Weights of a small transformer language model.
Architecture: biases, tied embeddings.
Training: a variant of Adam for these matrices, 739M tokens, 11283 steps.
Each number is 500 + 50 x the weight over the matrix's rms, rounded and kept within 0 to 999. Layers, rows and columns count from 0. Numbers have three digits each.

# layer 4 MLP up, 3072x768, rms 0.0358, rows 891-963, columns 384-479
424538605521455499508514383547579545535498496531476512495440522481441549516494616525557513492488534531469433490447445428507537517514501512496459491506557427523538399586459430486414493562547496517489491521591546489434597518410489507529398524494481502513556513563568567539516533562507430436
511455435543462592531483520529507579568504531529481578394488547400526445538477428420407416562487478519480489530518485445474511446543595500480557477589504529520446506425458495523447448579481450551450336511497465528454586520476540429539535554398500521529480499498500541459547484473483469515
557499477486523505500469412502540536511524561494516530470506527414467528485534497482487444525512468475515506478436505510496569513469486564536503511476468528481515486556527491507436513538503419474489508544425476557568458441499547513534558445474475454505426495509472525549543532529509457472
566519489310425370412573479597547583535496489563450451502408522540424451505425491447542522568506589452464584448490494460503522545429580565471366480531514498551446581500535473579502431475487500390486553489526543526447515406559501443441490474465498517552463545445463525483551556511481490491
504570556555479466495494474457471501573519457448472509410478551539488394463526557592530493494593464563558514494492514455536536529530496454472423491489576547456478561472487402540418486558615610537484468568510462518509464533541549481539531460445661557540486444524494490565469455512426510439
520580499431544522449507468523433533483527589519502503458461578563435452496602483557500443511451458526532389503436461510487438552584445454572542520547449562546508450559563541523463537500549503510473533483506434574452514459523630462434511541501435526542445470430506502438539481499370497533
485557443503518557467465420463511538491536467486429489510469467533530545544538456504484443452409457399437445552533548479521388479553512493468500502507581460443466486482457448455396464482556475557463481551482505502513546463438562465555457557567505502465545487604457512477539486527491571464
495481508460550506516483496561550565421438502591524483503489451576484521511487587522537439629512563554487571536473521455454535515485382465525525441469515455504598598490468507523407562443455530411517474476477471499428475523509552461443497617465484469497506459525501532487454429459366444475
523570504540433457573455449564442532535452479515523413505576449526414625531464490567504536475488623455388516574558491447416470498404455415385461564533552441469486512536526551548505549449504489583481466557681534492470528406379506483467359476428480540576583460535492545541426511524610463492
521515499490523456534495534520417517508661447519506502486435466421510502423447512438535494452487496472550468465519421485510520537523586548464511507442508550522543512525586492575530522497527510568515502565525464491468528556525534468511530558464475387488501485443477532517478499528513446478
493502608424484523526551555484564486434512475483445455498508552454504515460484532488540499471495496495516470508496534454558473478423476490462519448504544508453539443554494485479448461512518506552411462470501415621398538448500561466504534509552497501467474504418519533579421436504545480524
455584513536476523558507474511491569493424558461449502517521524427518489480447554497497546524406544526523437494507431448432509490419557477437425561517479460467452494442511429485462512568602433480485541556488417488498496475549498480505513459520600618539483592511580436564448512521479421502
538463593469469539466513441493521539464479502532530425526456415481540446551512609465425450494605513540540473519600520473467522469525578427509527388529537498459517474558519344499375472505598572474534497533531476511552551483522437504508473465480488533508513480466539512459538428523486476540
465386574547437487470521556592531484558570548509527424532499526547521427573568475529529521544495565517517604458549521485529545482486517479495542610508559418560483568531554450468475513529435534446458455481460608600591513424415481487504497479465570500431463473475410501590507446463439569448
481517514560495491498542505463535487429448481500498600488528450439459505584562580540545503506477447528521486474452522497523461445547503462531516534450533481512446506501530492468527499621554523499511504508513565482575557390549548487473455470489458526500517400403481577557507479486461539515
519484525522469518535648586458503483557548535559450496497505496507497445508487497442398489468412459387556569545449573488574588413557590538465488497490419546560450522484481521488525538534498413473531388483470536431422511518517593531485516483443552528530536455540516563492529541458528599453
566581565515483554396426453489524539474589519515434443442433461520463446451430506538435472603488588369531487525573489449544530451461466533526442497626550445431547518517538408456515494549514576504532454346485499456551529463488460393518458558511422427560485371498537519572387531455546483466
385564477449394494557528530424645470552389474599512526470600505521401564433471469541498435559517534456462473479431540490436548466524517458486414564522482577366425592574489567531466551463451481523454488510522570607527488454530475503442497480491445479466488528615535497550561422501425499493
532401505537561493566512519464461515543473525411508458488566499425489514573456524473500502467507585504476518443540499475497530510543545480450497599555532557519534474513435509559560542428451503484486454490498475532496476468544478511411423510414540433470552494371437481464510536465484482527
502430473492470448499475479464503512515532633455438491482499550398504478494457523440521483460491469494449523496474446457454463488543580601486513467479466455485519519483480461535485541434477481549464407516533539511479512628498508454490555505537496523515521485468559522503504506572558517510
524387631437431449423579551446457464553514445431538414583447429505539492491594490520445423509615535401412577542365569515594536469480510444406517468438536510446552540381463506468461556464512552534441486518548475492446588548480545485462519601497561566514541510571492540505513556598566543432
584507512502485467479507549436440466499471495528494491560457497434472431506521540527559570599487485545581518530513507439448512522455505567541539463477517492516483458421526581512594522502534538549458595432442471471495503477570479502520534470557564477527513514489483573501593463439443487395
589369456544583493501662423434479498562718417500435641391346480535422539471558485560493478496472543442521431415468533479591476410522474487486338490527642479549445410515494519503404453545504388628516516502470515549513553569507544500534475499499604461434608396460539620521410441487567462531
544539527491517540524472415454535460549579474461471542556577505397480538499473504467498520555531462545575550506432511507427474501515451444573501451483556525546518515431456468545457544493435458594513544522567514499435510587492476446501439565433530460473482389487439452498489391512488478481
464438551479501463543438477485526473458420477566486414469484457537498450471486462463541528517479514477477459500486646482521426426559569502578577540487508486665424509518490523420504483550558491564505467506493531450457427418496462451425502488485506561565523512563503459490590521525458559505
485482483611495458503493487577497485561533468486515520516468563505490518446453569514496396529548511469480514427471509518476548489493538399364419449445574551545450576495520494599482421455456479510508443487441553465520500506487440508445469483477550554531564526568453526496499464484458507525
532500420442497567514505429499516498506462504502557539537502509487471510502532456519520469500626421510487443442476519525379455542607428470535517452477606512566556462459465468486554501545549482598460485396580472500578471573517488450639507542478516495477503558497533449517568459447539508535
471517538531491496507616546498547505488547516524432497495516513566536434519481450483460414467476542507453429529441503456429536461503451547451480470430426505438410444542489492591552493556472472503434508646451381560486527528513507490441445507479472538466478487500466407541470452553516419481
504471483486474461447503515526469489505479538450440555448501580553518480579432454531495443542575477455496562417518511530502412456482526451560461514513541553492490512602440485535573457530549461521430500392454461491535528567538538545581457546450488487543456565484476492441444449484439415484
523471541482542513577417438465554532562592499536530472555442458414440519413473485507413510510447523504437521473560531469474470570493455468515496491535590506458482464440432505449504630473507516585457563472400507473566640533456470456500604610512601525480490601502453611481538500520503359476
585478517446470425555535480534567538502522502496515616528474473527463498441430583468474454511473433554487472446517410510522486547525492430420432511490505433464512513559435475560534520496507473501514488403522516455499513488523516484579537468468483493520504490490459423437489478486485455505
563523509522403569458517543478546477518479454519482490447547589434512508542456479492426587559440409437440484438543526464472522551537478409534469576542521453506602546437516531663467520536549467520490462471504468477475491504543542458480381407492520529680500467459458416603568532468521490432
436454506485546548544444477454464482525575435491453534562451547517419489472664383552499523476550438525513462543497541499461478520507558571571479564436480514531567487441471463432495526500447493512569515508444546530473591516599515494511573551505516571466460398510544480514552478484506491487
492498536467477531472528415527484473454468477476438456499522427505569497610458421634463558454465509506599457479564373471507481451552463445437531457539469499540474465566478493554480503485410495537498468450511522499505548549556543500494462537512480465527497511522468568471459542472405556482
442522577472498501501474503492530442450517452505503472466485472452559555405632485481479591548532545490419524517566542467497508493607564460498467471493509484592595471584568462586509613576539506465466540585516500474508575489458532493574433518452536488479482532475510457483468465449380486509
478509583575428487540549529482542552571535489485433501469446344440530550463489491524412497441557571310584532588485527475525461581430462474537456478546558490540469496498494495568493608580464533578444551438498417489534470458524527512549535506434465500522547544454473441494485436546445570494
594439595510416479440547502467436507576540449463573461541478455556453567497541501445567545604505595547458500579517502520557450516570476396421519526578500520547523596471493483492423449491551427483402510480485445608531486481485571472513486535477495554582603472491485516409505517497444530515
509470504551419461525513475499529483575543526459475529352568447494487534400485377470417552495542471502511520465556468503503503533584474476461429495484493590514486642527524453558512558514471537488501524526501481479475478560525503514473484531506535522576513505498507531575485474553456475540
480569596450458517480500488565522517444562494476476558506449465520495491443538510404488545509536608451522493494500456505435488525455495439490483404547535522495526455490520453526489583615548474540423518444504481510480448559419484515542481576571510522530529536512571480542454547555534533433
497494535467560479459452450427414537486520444532414497502477474481456458567501490609511538389435434565452532500582445506542510563557512520546521530474591549533487445601484425476510548541510570480512545479564562459438500494527567414482463548550443501481563524536491532547458526581566523446
545540545498522430492504520612524501518506532493548453521539380485399457479545379465559494484565520465511538540542448478546453544527437443481424493587610507614443451560494438438444576472532489494497527548459477487412580448384499501489506476492550533530496433455560579471483404496510541506
502482531414489550541488414466511485457558526531534469537559546486466580526510445527503600449440555422423515526493474512489457540510455537525462567525435505471483520572515436569496492492444465461473548546541404507502480551530508518450421548454444530480575537382499434567486511545464473579
489441451494475470428433487545500485443502421640441561516532546368419506461493447518409538509510506489494531417537551440482473391487427492451550594592525525472477493487520532444541636550531543621553450517611578567538588479535569500493462455513527465599482444545448553600539465542466588451
531540561499451482521486467511466490571529573450356513403547519475475380470457497439473515552495521467527510423551433478463430531564471548479391518447483523551401635508517473562523567472521441420506398493538450553484445493531567520414495363377479516540580489421510545545585311620541527494
484391542471505433543525508570577555505548444532529450489436575476516514521496509429464446525513456529546390500549539445437515466626471493476554463555504573505439473504467486497498496483543446428462425492573540543506474437472503418521522503509519574506476445546479435372516505546546489448
470504493515542460464486601547523478478458507542476459550410558506512460442502511470535417525497595564565467520378431512440425493527635509476460405523529509571541537476468528497521442456431507513433459450497493584552540518391555491479510569501462547565550522477515545464468468485538483479
449552445586524429503505493457443562439610492602552493558481425388459681528572493553576506495527618494502539560519504445579482472597500475458473582484454497435564504542474487451420480504477331542542511589440548534517489461555588467428505537490503479512556492518381457614475602450499488462
475568551536499504466466504493552470494520488514478458524475420423478539548532535432460523526448536485524511552415484491459604498505438586441478474553520448590495458498517534499548491605536445509522493437451389510530561500555469475528410455472557507469578616437502432512618511508538604410
538503505471524537449507530525577500478446580446450541597430538467461558469463480505495429515505426564539412472493537460480448541494500393478516521505479490485584528499392493463466518524519478491506544502479412535452488497565523407493471540540509542461530464482432520491444448465473481413
543574542560558519528514449595471565498555563489410527484595631503486607474539522537515564561548518485437482580578552517467422568608510548448518618436436470449466521400424509466443433459505593496582489481529487616563487443479481428498535577505501435507447467490491607567408433494463446501
594584498513427575510542449491539537528621499548448475570448426451405521397573520483420486577478452456558466512464565484451512395497414486497413476577553384541474459451466509537512556626521484481477576472488572542535507485524511464484489447417540478523520556463483577612552438546556528560
456494471445409452500471539466486514557513533374430482541512515475521513592408543597428510588385571520545539444400489538530612542419609432450426474453557571485488537395471423520543473545490500427544531511475379492547509528491450472429449459541576498633471520474566539488545511449492449462
589459510481485494415501473437521513463539448549510493529445484368430532482507458441420577515453513506488489453456517470588506508500512503484408515496489587545459551388508544502563568497541498498518522468507517466470521527597464422518466520551509545456540489491504495485470556573448488483
497565548559523537568480478470496496538479403533413503440566458514471493498436535454512550445524475501541530514602430425442510520474485438529477407525446577498485486566532499597433504514474538487593446519485468498523538574577521525549491477487463500504504421517523448492417489541423472486
494569519488471415562550521477530587476543423590457479477434567415415455582464399423543511377472554412508390499511573500553454597621493503534434572512461491419420521486514534407488537472477582504466472452560380482550463440347494323564519528441485466465525503481471477514542509449449465486
576460527525469513488522522520529499465490571509389469508564534544525459493527468469503531554514511501439513400542558439479505521535562540518557547545497593468477580464474471611436514515522458563496536414437561524515567507573561566447457408481403448447505508459483501599598519546385415477
477471500524466439517555567486522437509448455462477504500527533488507563602526453443519517484503529543548466497461474463502443497600475522528533496485496519521525543470527420510530521471539493601569443492469466491563553452489552531492516495510529467482467486568479512454510490483470429531
516529501475460513557490491452504470529567463438461527525569558529397483541561458526469540468452517471476523575568513434540509458512466529579473491475473539443501450468504527486507534414544473552463483482447421554592552443423502500504537547461477549558479537534507525553444554529497548472
501564507531504525444516531531485507507517524462485496493426478527460490458571399567563523545476393472507536487360445483416568409503514380601430566431515529468457529589501505494541513526525557443472521555518479608502492500506542466472368412482524431602497515436494532479553522516545542508
526491650452459517529435529475467496610517507521506503505554478476348583521640502534509524488494619479453468436558549486530442445412414466561441496597450531477540525491561519535432530478585560596542431451445477487568526564536556527496354394486439547520575504577492598453473519584490556486
521494475501451449598616543483468509467567468450430557471437552322544583456495514494504551450578470435611444463460606453421503514467433513456493603519497498452413556445466403562456450530497491581515520528561395538404463425473456353466473511443479516494582582374394399457557552553550479535
534513472483446450469532477498496539507619470551591605391466479511440415488498521479452511553481449524468532469561596442525363461499526531547501494577486496525515399461462419386481485415521544526396516456387475476441431515657488464489549476479552545524511589556486513468525577561494499485
527537559515525440463398514455549489545407481379441563465479503541530446530450459474423457467478507487494563469426545499519493503498483491517477473501515540501488505468463378520513556495490543513522545542508437485395381498360473455529489503501464494524466538479566490480492534535518499517
460511495495554580477519559531424481539535538484493494498421473404435477512490523514550435483522503474530488521579497472434561529535629449401516473538484424503465535400514542451417470482527621539377504505434535638490479517403497367533514538499510543530535439465408522509557369458466498500
577500553580454478487475498560581575433512561474532466424499438547395472459483592408452467513413521511481581496461509451554533410475543499469516526477571550534529502542524513541533561443550608446433597554562494553484450435529550495466422587549469586461515546556336521511569402564449479486
448441517418546579445522485570424547446498485522457492624517497492433446541505449495542520583333535539536514426478539494479539510558545434539482458500627503471464550532575517466516550550599543507459515600484471504493454517439532426507508449547519513505500485524379458523482548489534512525
539445510532420480479522440512555500542481515506461572541434476527417553677492503550592482477524394549441470517503547502528568449518472548452509479523338450472448470520404513492482472342500502572493384537577517537528588492575526551553444559505396426446536500445453467567598366513457497568
477427541595446469500603476360464487600553451460473375537486411496435514512514462530399498527485466372441597537468443529408484517663569452375563438585541440424559574586452492460523584347505491450378577446532430589371409462457496459484553466475512495664553534572422511389478561662452398444
529532476544499408546459487514479534530491592585494546541441524440492529485555501462519566530580494495496493538574522494442539518591540584508570516380538539546444544540481479520485487431503468495484557548540510520473539598545541425486526505453508522480568459538466506503541555508488486517
563445542399484547468424514556524502499530472484519456535486435386467485537552477439454542442535511464568426502440565509442497525480465513435506554545533556554536541512534583465569453444466487566425500423439539499533535407453469494448533545462428556499530567556425504536409457538525448485
473540541476457490447490453550474597527512501454475532404546497520430486507557531559453432469486514517402449481505482509514460444548495611446552504424535588561521510511464447455457462412445553565458479503617584518559503445524458502506509526505553471519480425551519476550440581427527512529
520570617416464616468607389529564545507482460533444465457427457522496380473475546482391488516438516522510556610469631476491462539558573470468494483521452592489395538552534512542437489550535468499465313519402466440439514564501563515535581535496528566556451573509492499503570488496421535432
404467521526509467488524501462504562488555428337533498539437553382547544570503432481428538504523486506511513553565511497457472558500481502549528616504492474425492525345520449483502480540563436625567463540473452554517429544609558522431539529545463513479500477486480512511461405578476449464
# layer 4 MLP down (transposed), 3072x768, rms 0.0352, rows 891-962, columns 384-479
497564502478466431497488423489368492454466512438511503479489433429544502452518509579432430513537553535494503512573483518425512526508468488590413535446442530459439455545550524518456453486469480499380428439455475483438415473532489491505569568507487597507460520475488645496470542516584493493
478494585582492539523612486525474423421453449532396409487542586454574547543450490548516496469519517530400498567460478554464440484538496491456547535580513489471413488541566476495471415549499495535471506498600491431498560462634532537472435441573502441517420454491591555480583488549484481479
474457401513496476491566519533564475452489468476440503459522421480441474450493512474436452511433490438454539553471544511570560528482536488522601471513544521537537500499511492537512462572446534486523538466609482511541549533466493498504513440449551528552428522500503575509526503474532540505
445536467455552475480498542488454579455506513525512596473507487506508427509488563455401478465530563557465557532519481402535489512434637479632525486452459571504508487486582501465483471559460496441491494489460514481518499582484571523424431515577593487458548585470439432530521521417588518510
534542475510567535583522485449494460492554429494544481494424478542490450532490570565483487475518571482506514479524556433556524472493500573564530568501632416554517460562465445396461461478465582510556468482485429524562472518517531535491447532605505506521529436449436451519519600468481453406
450443503492529489477518571530601486436468562506500516545535487573497537590482503459552513478532506411517559468500471622536453474410477533505434519457435488555511436517554520581470473481430538488483436388432536508496497525526406550548523478469503522510471379462533484517507503520560539504
433474498545449464379370497497508485414426395437499526467574514429484464382607442469385397540450485448522449562703488511473561532438518428412463480470495525301554463415586529446530554443597427531452465488580573527614468385466572453469466566536513521441537509533533545444552551493557527582
488530499523407423556591420503490527611496462516473453482558493427488482437626378536485531477439422575467479485538490487528463510550530485397356476496519539501483417544420500582463452481568504482625615602424431522572429446558556520447450445546535529469463510493565492512552440607507486424
504466423481533445513548561507491488447492551466508522490468567534591403462518483467444434517484496558501471444465510562456459513471544512492552445442561489557477539443450539520509497454466530463528459516446519484526556473502416480432623425606566553606515568543514545527506555477494456514
432458432520606526537501470485554497396434561494469515454441542530469480530531495497500503491528524465505616567459443486587517530468556465522513548483551558494518494519496445453461475503477544488528530468521566470480545524488480496494495498509535454472494462543498544468479516526447485532
529501517584521460456504504560500484534562522517560485479519535465490601457526533557437540509432471531459497474505443471468494499354488475547429538480442492463608563483485537502415464533583585386535482516532452545437553524523577458534499493528512451503492507456560517490521520586533494506
499446588493516558506535563525483533504512557469514555513567464555487386500481540497435421578482470558559544485439509544478433495503468496548394451440539523528546362455453475484506446464483584464511503544570576449532562492587545559479462490588434468465520507536495510539546571451445482486
539453485418572543507461432512539477539461506481520472566545565522478569572489512486585517441511518570472395458564543446442526456546506470491535563473549476463549532488510547485486528551502398528492500464535540572537526423506469544552515538496467464497432528589519508509531585424611460524
466569514537575470436404492527485513572547528501576487467435443471443435559402522512514505472556525447568471506519458455587481424482561424542436431504456498473534545560537484508400489599403488451576458567495494516444547455534483548433500427437465413530556560426438469554518482468500510433
475554520482536520552501471555487425513614525573525474466464565402466490558566432513573508393459564486466617473511466413601513513405530474479552549503447515458545527461506500398469531561437498394556543522475476546455517483523528552481420572590468453546524518503438422511459489514546515466
563438493573456521608589443516579516548493383472422567433540500494529570444441415498540547452510539486532539532514435516407393476489517433413536645484533498421573472426518509608486519533462666511498510535555513527529648502514622487500523535544516472537515556471523527524559406499522528595
560500472525447569416560523418399533537422545466547496453529384545451488533410546450517472599455406516452409423537541511441542566458516413516407499570553521555469559533462527561404458526557560520493444487551490496471540581545459460472463374470530541505491438596432540505564550434506474567
429549563590365436603474480420589478414506414432519467528462421546510509400563550496528513593540551444443511459489484349512570363474394521516508585565383479391530668541517532539495470480398375448601537462490481436423463488586419634541548462589544379530538560587565483489594556562551450540
481543528590416529499450495584582494519452472478492483423495616632545504534447520567466462547519549537519535550496439487517445413565466477563512527555507423577492599594554527501549537478545508487492563498489508540522411615517474488521536489549512492483493498602475476531507484518539559522
519505451503525478449571394490515523504454547442588451421447530504506452492570454468508467496537488530466495521571453454576531544462413464526570524452556539484553492517570527524500519474502481490469456526446500551517495470387511427503476425500458463488401470460498560397508492519491548483
479497485428521493564547520466475469578494435503469518557487494569508478470451493529609480528445497424537440421409493563544523461545484483443519457508480534479565493576503633536477518421392506515537516506521380578530442529441549423418500497536486508616522464441421501489562469519555486505
411468609473501522597526480444512548455468506417437542522569404539556510431467513566472544512492625544533539528393532350560524365460478479598506538510541517521535485464551473481480477449387557440494570452484481484500573540415496503522577520546528490564522503539528487504431508520499518548
425420513526433491500510494534443518473437415440502500406425552387449544475522532482348475500560568610359568534487637472484526584454541531571491428478575620366546434537506524491604470468541586686520448312484541413431455587533519437517619460505591465381457573530531478493550498457470431517
412455557492474508396394467583486416478414481586424458393477532558448456585491521456510493482411552510456558545602420482451577499499587545572547513479418437490423471577587506504512515564531544470515504586480443529462554499494510497468513490463538574505545482541540505464520418535508551488
480441459420523461487464484504488525521567511574535529448531493531479605493503490526460495572411431536514523559434371477502562551514478515460461518525495505373443539452507488498470439517504573456420540463535469593554518560503501512537585503494627481421517442430487498496455550486510495468
487517555578511487546551520433566521480490502492452562533506499435533382436487463466478488555478506517529453470556494537527455512520425579449561525463539481485494469500521558534553513434468574509509549420505479443482520551606481436474488533529551421508530510515553417475428576465492451578
487517510536500479511516573475414496491495466564437493537522537462524452484524545560480520494461526549567572455512471453468513520471611605503526597419425476409489509538454494537458493464523500458606569568479502467434516508549511542443516475534455595535524466451455524501502498611516501503
527517494445458562545443443594525533542500520422473537568412486490566536514510485436540498493396530493576481520496502484477486481462490489515531653503530568454515431532446515452448549446566523514501432480435537493578506515411513424534513591465534639491479490543497647516535427532492485458
532495479446547477542548458544520449569497498450414464526544435521471495448575467435527512478494548506441374556549401536491501460582519539500519495504513548441509489456515526441429465543517465552502593569622494532545509360446470501518470456534507495420513438461451481506489525498457542462
471514557549529372576521541525471478501459384526482469506505384498595497494447483466430494456504535537585470509561494447448460543506500454542501438430521477531556548495491523488477618548446469503607550480566457614478506397561538469570472646552531438468395497508359553420408507553528437487
397501463489491531453499584468457542620447416552516505499565566457519534516481496568494606459485531448469483453431572437460520498511519486623564517486457522519427453445690461494468495500488519564562514482504519491476487458467548533451532445505497583426553499523491465525537571452541493481
437546465478452512505510575447535584461470435572561582537465496454575434446471535566525495498523560523498458600448562486477579651390428481463565542521501511541536493557480584453509468488560520472375500415420557476454484582507468554449541504442524548465635614452535450482564493364488512531
549522480561551460423385514531514462510510553555576454454496429480494515473513607544435551456373551586392503512483600424387493436459573490478496554536493516597596441561442519430447531710498429531499617471595475528529524570470454500463456459482562530487535480529556510475537444468533482472
548464589410448457477466478555464500478559484508577463464500491526404439425421501576536445509471555452543553498536493503461476459580525485513483490545530493521513452474475420533500500413485533454468494552484510483457504503557457557458518426547581532431507431495570524534491432517498491525
489471419481475512526516568506442480509489511556514558589538552523464515475428461461423457508474549540553508476497510576477533616406437455501481585470568484502463479469442424535378438487492503474474469493516497479516530483518510569465533378463517555526503499463459472489435551458635549465
503534559476598525509423512588416435488521499458591530508541595629450477489549479468399547560541475494534511478609542513455481420509438481460484464435491510430485564489547528496500461413416431386456531496540483446483501394538426504524429488497505501456430470447619476502531568469615524494
477486507548509510496492439499471363502487530498514504506490514500456492483518509540522482504522496462485522482483494999494539483436513499472466464551533533517533504488501515504518534461524478527470529482496463493480491487475520497471455530483462509540468527475487466512492512525511451475
505547527400581478516490481510497433472463535541502495582520477550461525521486450507562561467478588515537589512532530584453538469462459500544550534482519469460525384441497530544453518536464536526500519501505530477410546458493440514489538474463420518541525484565503542500561512518595546475
470465477554592489458451489506553495510588520424541543418482531558531536566446626500463502460487487440539508541444524574512489419452545581545540509492462496538526521494451484476473468444484415512519485457535492429569476404526543449444514544484471500541447435465486475445503486442514526627
533493537650524490392513533432514480486441431472553471455476566468466619477533447509515514591509452513623488472536454544529499566569483488509403451544571429518525537412495536490471499560548440486484520482479593488588491509486585443517567496555545519450540516439475410491410477505352523525
544469513575467496451514468512565564464438573512451513491485476468464550532465406413443512537499461524487518510517493673479512504407509428553475555537432540465519497500584465418464528511507569534524535512439490442502487527478575563416470407453589439496492445478490494532495615490546512447
480507506541438488434446475490513475617457443522458528543514503554479468398526507410531461611457545429605510502489526503548495526507474512418463452501521477480432537451505538428510543572511530503486488497543490521582562435498593530527634412533549512602510465519469557496534553548439568459
503528549505474483585532383540414616583529467478652515425491559425426414558617448514485402542503414397563490424475501329474527580462525512529453516448469541511483538504491487448490395424479511461502470437510374520462464430496481518544445523562567488489538584427456573537583508579541422533
470492621516455549457542545520460502490550520558527352503394441510424444420508477470497519505482479443546432356400456493543579483553366566551503434561449509528551554438452517486534493520502522584511533474538510582558669510561531556455507587546627444478424454385547435637534508481489479556
426479549398431498526496449408441526426461476484529517488578560469557483464518564566532466481557524510417478563550505400538479544488440575541656517546535527571575529404513436522495477471453569619476573418516546496510488538539483448505494556513597506447506535459465552584480515516442516502
497466417498591479512413475439533467477424531525488522500433450487404548541543498478477402502536502475507457560494370531476556464490411492592559469529485504585508517506501483538583458453482448604453418536493553454508508505518539502494583541559570502519496542559489518429502520518491561450
540469489453499498465516453467414475404527493395384529560514487482520436477487487514514486480462473498471457461470495553473450453470543544520426488395534458483438485543473489530543467364472534442539424478482529441579468450499512473570588477519481507453511562468532533478543538551566567450
463520515488505452481497441535540481519586571514538515460588450538487516575489533509506488543500464399496566514578476645449432498553532410421522541497510385408458528499443502541498556506488466440471511593477451538512472402456524541519517478524494490530497417448480575501534520492571570408
426469438491599497517484517424470527495472459493535574513467509456551516505493479452505534511540511457490537499483575412540498532462551513550523570536527528492491525543489494508499560451528500542573491498470472472480472523501463545462458467499522485525516523531542515447454475508538512559
464512550426484568432496606519494519532511561548410509470468459545533537489469417490473480645480457422555584530388514346422431482485612578550390420541533619532562433431438495469443495453501536458481501462431560421578545477478462529604422434591551491527586569535548500443551462524394457471
435485537520548536513443535587385541466475599591559512534462479507581477510584523471470452561498620687473473564532445508565518522519578571454516464494511437518502477459519454492549457491526461686557508423470462611531550541562478412528414494567535548443429435540561500555500518404522400477
445481515506546538480613557413494438479528457607485458439540554472506413536501453533449461462524529502523462487395552491479511470529578628474594491453519427482521491567543499509472524540512566457428421476468495536506508527455472512556559477521393513406548543433535536564444524451525473475
489512374475513446419405506524531516507459467460549512494537491496511507508473513412553553466554542489469517404529472389465536556515451452517513475512483498501604546532460482477494535595505507507414553538563581514541510517575487516540544447548494513462481510501489468475496426463488408466
528433497557454466482426460442448450571475502474488544452508541505585466440468420489551433489591498394469455525445597522536426494525560547436492496498553508465595493513619553470475470441465467515495439492533546563415510553476535412591480467568488479551541488526449535554531541463454438506
460533542445569448519498488507466551476484458534392579552544630636496434423398486521608556470506509485550519459507438583488459519533496539584512517576527496356536440470500453427518492510587526581521458445538553473435426515591576652472503485521416463298435462514479554540426501526512454476
393433597492547462541578577422422508445507544498495548378429560513556508460507579486581539458495495522490508500532442448585523482455580571484545520513514514531572496411520406439446388521533593479415552522474569521435532501541556463469455448587477408368532548475410476563511590576583586514
436522483503487498536441450502460487523528536541413490510550549539416483453446545538540487502474459436479488489573507466500533441452580544472540478440495486515516428586424514524536503546484455475520514528532426486478430503494481533549510567524393574541523504499556476504468461600546524472
517553497523488597477521498363477435429527499555522502508455553555541516481523504514531520502492538531492502521515537436530421496504419492463552519416518513531535524511465428509507528501489491498491455525591550463453490606489538514455574490563587543541512444514478560491438461520555496605
576481431559484456547543534504507442516483454512331441492547489429480533509468426545464592536540469572475522441532525405508516509555430533537522478449414566393460535490499507525534447479489534515469471589545542501504496546572519539459487475504484448520554473590539371470482415567441460528
385462541537474571496553538405477480454402417530582563553525572515659542530552562362524546517540480517507486506587550505466446512422598505540509464520414465532513494463514531400504448489425522429598506508479462487449445433483531539512568396443533427458552485442532557546493470477559500566
476482534492508490542499472594545577473601450506526561465469575407575538479482549605383455440470576445485700494438554575553470448508466622460506510463545581477458489370550422539417500515558426364511431505426539488536495516454450504475424537449538411473599522447517421462511588475523510399
539508532594561524414506413442520484448442549601584425556506509461527531485526528508480493512502493477547414356553422494420503413472470511529694505439534476499584514555543544549496514502520543536516484473508427511483529496454435507512436545592487498442565466500392497459506482467461501468
510474400488512534505537446554538548467468511508534553492541481498508586477461577502482498531549548517464471485512474458471509519471487508481558486472529474533609463497520530451502458507464522506517524496478515462509518479517583560433515446510532454517525472530534532543521488455407471481
496542580482539544477526509473464500490548569523515443466487430584513554555521575529417405546508523554570518521548554600648581438482491519426516465555531507527488501496485436417455520505507530449502493465538458429509492595468505484531508448446492528426496530437576564526513570466504525565
496462500521571513476558441513456520536569388495539472455538528537415515530485509509566531486548569562489505439544360577583523461507481527510469482492448489541525531499479498456462493502399494501391459551564562502458474386474495558552536549509555528533453506523520504475536412516506522503
443493596499430480446513518517484408488440459483461444437529505513418522540500517562487506498443503479499552378523569491467495481445499581543602436547493455551612498565436569499490522467538480436498532571525471471485503575560553486599497432481449414537556548449533454571485472451572433530
503464489540552476541526527525561497494447505480504548526436365525464579497466479451597513531501523442523506514476493430529595515503484598497545546493467454434615407495483495517566419518544530406533512582546445508471636388392476453568447617521477521539551548607435501513518441500511445577
540478515520452504529473468524430446541575477474475485494480522522438521510510463530455469496467480484505518458497525999488492500481463504445462543507476496499505472494519485478510574463520493532516501508499432529516516497479521449462514540429457476567509505469490475486490496513494473461
431496511476466514455495450549472500416497521559437560430501473471556397477531541506466479506443403472417450497487518403613517488474588488549463551556487507466527457545507460525525489526488516467506541535495405472477556522528481481526569553498537466510423500479538503508501512514507517521
525495575508492605416512475528481463502535425521546495464474507507536620571505595556481538391508406553510561534483487387441539577490513515516602528520463553494454467547549436499533479502473586485486541461551468520503517462516558504446476460555420529445600461502540446529542503483480525514
515451433507502429535509454460432464508477516526500383571448525549547463411463472494525545466457543434528374500521482363436528425422471420545468451527546470467546506496553509513447491487474497421432487560442570606578476445473491531499536487534479605484448477446545535571468587485467539478
450514536491495502489416420564465522507563574532536549446421502516535526469510616510466582495538406529548618517493489534477534480528477443528489479470458562515571530552409457480510473504393538468550475483478405505487547562502500499484527499519363527532473580546515475548517521547604535502